config = dict(
    num_hidden_layers=9,
    hidden_size=128,
    num_attention_heads=4,
    num_key_value_heads=2,
    head_dim=32,
    intermediate_size=320,
    vocab_size=1511,
    hidden_act='swiglu',
    norm='rmsnorm',
    norm_place='out',
    norm_eps=1e-05,
    positions='rope',
    rope_theta=10000.0,
    rope_fraction=1.0,
    qk_norm=True,
    attn_scale=0.177,
    bias='none',
    tie_word_embeddings=True,
    parallel_block=False,
    init='trunc',
    init_std_qkv=0.0482,
    init_std_o=0.0114,
    init_std_up=0.0482,
    init_std_down=0.0114,
    optimizer='muon_variant',
    learning_rate=0.00787,
    lr_mult_qkv=0.5,
    lr_mult_o=1.08,
    beta1=0.93,
    lr_head=0.00552,
    warmup_steps=0,
    schedule='wsd',
    decay_fraction=0.455,
    decay_shape='linear',
    final_lr_fraction=0.1,
    batch_tokens=8192,
    max_seq_len=1024,
    doc_mask=True,
    train_tokens=82670000,
    max_steps=10092,
    dataset='wikipedia_en',
)
Each number is 128 + 24 x the weight over its row's rms, rounded and kept within 0 to 255. Layers, rows and columns count from 0. Numbers have three digits each. The size before them is the row's rms in percent of the matrix's.

# q: layer 4 attention query, 128x128, rms 0.0826, rows 72-84,103-116, columns 0-63
# k: layer 4 attention key, 64x128, rms 0.0809, rows 39-51, columns 0-63
q103 098:117058162114177109107126101118155112132119079141101151161112142162146168149147144144113086121135120188113125160122180132126140128131076152116138106134100113165160172123136111166139128156124133
k39 099:115145150147098109137151104093105150116114126069122094154139168113127108134159096132127151179136127166113100127119144143134132138106105134114072123129116130135094104178147137103171124098160113
q72 089:107149146097144075101177111124142119131129121143142093149077124186146116126086155112108119093145121092115120192138118065122142123120113125151139124142141159132141139130155115105072153113105143
q104 098:138120137155066110093141133130099210110122129123164117132104133156112106130150118127109130135159141076108101112168153069162160152159115124138162134142136153180099112125151126126118140134147135
k40 095:138146148140078103086117133122161121140163109157155138139130155114173107148086161131168110104112147088094144111138147104134114150120162123119103149125107124153154185078113115147098114080158120
q73 105:121159098155171110127106155102156123113145158098139142139121122151113118100129164125084112158150141116083143156099158140151137145135082149114151145168164134096116095111149131105072126147162107
q105 102:126132108151150114161168117096110106159162172137080108133133122089129158105142113112155125125102096139143108123114101129059144124105137095175127137132118124100101114135114129090138165100108118
k41 109:096135076123163116163129101108136133155100123108091145142165098114100151134132114132136143115101128120126112116117166144167111158128098102111121137141134131107126078147108112109191145081108098
q74 096:110110094111116182155163159143138121118140137130152147128075132140097191105117114149143124171105177134105129156127151127080154126159143133132144126121148090124174139139113084140118157116157144
q106 094:096156135105145130131164102145164095164160161156142128124147085152123127131111108171157099089064147105085138110121144090095131117145130116162148151148135143152166142135131119137138120127169153
k42 099:129190147115120144114157128133130125124144119141143091109122135140154113125065147137140139082068157094106114156144142093100163107142113127168096141154094128108134157132110100188105123116134167
q75 099:140186123142141110136152121114056124151106145164147138112125125159144136122149117094090137113095110128118098132158142131128165159159123134143122118135106121151116126103119112093112100110133127
q107 108:125098101114094130106147117145155078121109135090154106160115117116141147096141172106127149119116152156127159150144131117150113090104179101149149110171140183106141171142118092146076113118111111
k43 103:126153103114108059137163097151133151134113148115109170104125120110155139102114082135138132108096112126112151160146108125102160127151136101120155135139095139174167156080158121136135172153109110
q76 130:160164086134170095155131119083156104119102096145143129108106137091097125126099139161140093096120162137135128120137104132137157136086147108131099133125127113120155153146080107119132165153128152
q108 102:130139122122109148143155144127145109146133142127113143132145169137111113110073170093134099151168119081122100147179106155057131143124134149169145144171109125107127162123153129114130157128111200
k44 095:128125124119149119134110127125105108164143111130088079138141127167135127113131142117149114137108153138115144153114133108093108129140103103130110112160132128192137126119140124165130128118142154
q77 110:096173130125100144158112165141112125138102112141136143130136129102164093133134199116113126131095160156129173111122109155136140119127118140115111123142152137158140111178105140115114105099140137
q109 104:195150121093158117112160129160124140110113084173165135138126142123093144093100128131130119113155152111120144114118121121155173125151136111164085162128130144101185127081141111125171131146090137
k45 094:120149106165136064146151119145122080103123099129143112145089097103094094115079126103157133149119136127142140123130126120139129103157160146125131138133108142146140123132181114132108095144143115
q78 119:148135141138178153093136162077107148140102139131161130138090084135151066142150141138149107157145125141101143135148170122195099132091121082116146131140150121098155120157121112161136081126109075
q110 108:111129136107127101131144151168148166146141093121112130123115162126144103123111097158129121113142107167095127131154130163112119147109166130130119121093088159104111133202153116115184119079136146
k46 094:152121091170115131083105134083157127110110117112107127180135133126142125132134151130134132165151147116183107118150120089125124106115121098129123140112118114151174139123142101097087127131111123
q79 114:127097132127136122103142098094111079153154146116148082119131179158200098117109157131153130089131125071137086155081111113172105120133098175173104101103129099107120118127108102125149158127106152
q111 104:122159121119107127139123150116106080154111124157071115133133123116095108104131102116106139108128095130109145158104146125116138136122125127157128120149134171161112128127118101154172176054127132
k47 090:121109088134100114133115086168136117146142120122133114146138156149099100118150135175112100156139219162139115151110145150102158138113119166110139152141130156140140126136099080098151172123140141
q80 099:147189148142121140138133055121138097139121110150145130089116129125134121125144138119124168095144127174057110087101097118081167146140124118118115129143148143117166101144166134165138107106139120
q112 138:130106152119139172136141143196098127138121111110140108102046149154132146176114124127128136141095118135134148137111105135115123140106131131144101113111141145092117115143134129143117168121156133
k48 085:097122124133147133128098115152101127118115114120127140132121084131127129138170146151108104116150124102097149075124081137115125137138150151127090115126103157156158128177124141162165149153133185
q81 095:132138143132134150123111111132160151106161114102138148108123122117124116091149150117105125105161097064144119104115129126107134139142121154102110125131086148128120150182168165131156181147124141
q113 115:124117123105168098146089105142130153108052128122136171172162170144140114133146149126136118100095156099154129109092112118124139162131155153090146122129127123111110154110177129136078143118097131
k49 099:151169152155134147098101126135099067172133097130105106076120124114139135116138122089147159133146112151142117145092121160093118151082162105122114121109111165127090108130102121165136107098152098
q82 097:120199086121139146112103095118111115129108127163122145132106110153161114106143094187155091128082126145104126138127124137108109104123089129174144153107131101151136156123153168114119124146145089
q114 091:148148130097124101147143134143153055104118120143110123138147118108112142125113181111137081124191154088120138127165125133116105127111163077156168114135148159137089105151104142136145137109143098
k50 093:079100125132106099134138141165144160116136145105159066144141140087100115108134106095116108153129115149049103145148141095137109127162136125161136134135120145140136088091094113094106133151156156
q83 101:157134115113167157114150171135134137109125114156109100104147154104143132115186151120119102110128115095150136117110101163120100145136084132111083103147100141114132115137131169131143142076120085
q115 097:154132139128166138122128110113116192123128091065156138114158120146149111154133127173108122127119129129164115116051128123120112142132116134131111112138116143114114140148169121143149116140130160
k51 088:137125152136114135165126102126103128120116166091066146077162090094145156110126083145133177150128106125101131121146103148135128121117150096168104131103139099090118123131148101129139121119183115
q84 083:111133124120180138165087139112181150110132153112122100137093138137157145096166156094153129117136125123152078136103086138135135140141101149102112119179159177102136077148145130103158122146123117
q116 103:123111108171143146104133138122180142113134117124161098164114146142095123190133155098106193127140132123155119141121118129163144124129150161124134094127132157110147088126148118119156120176120102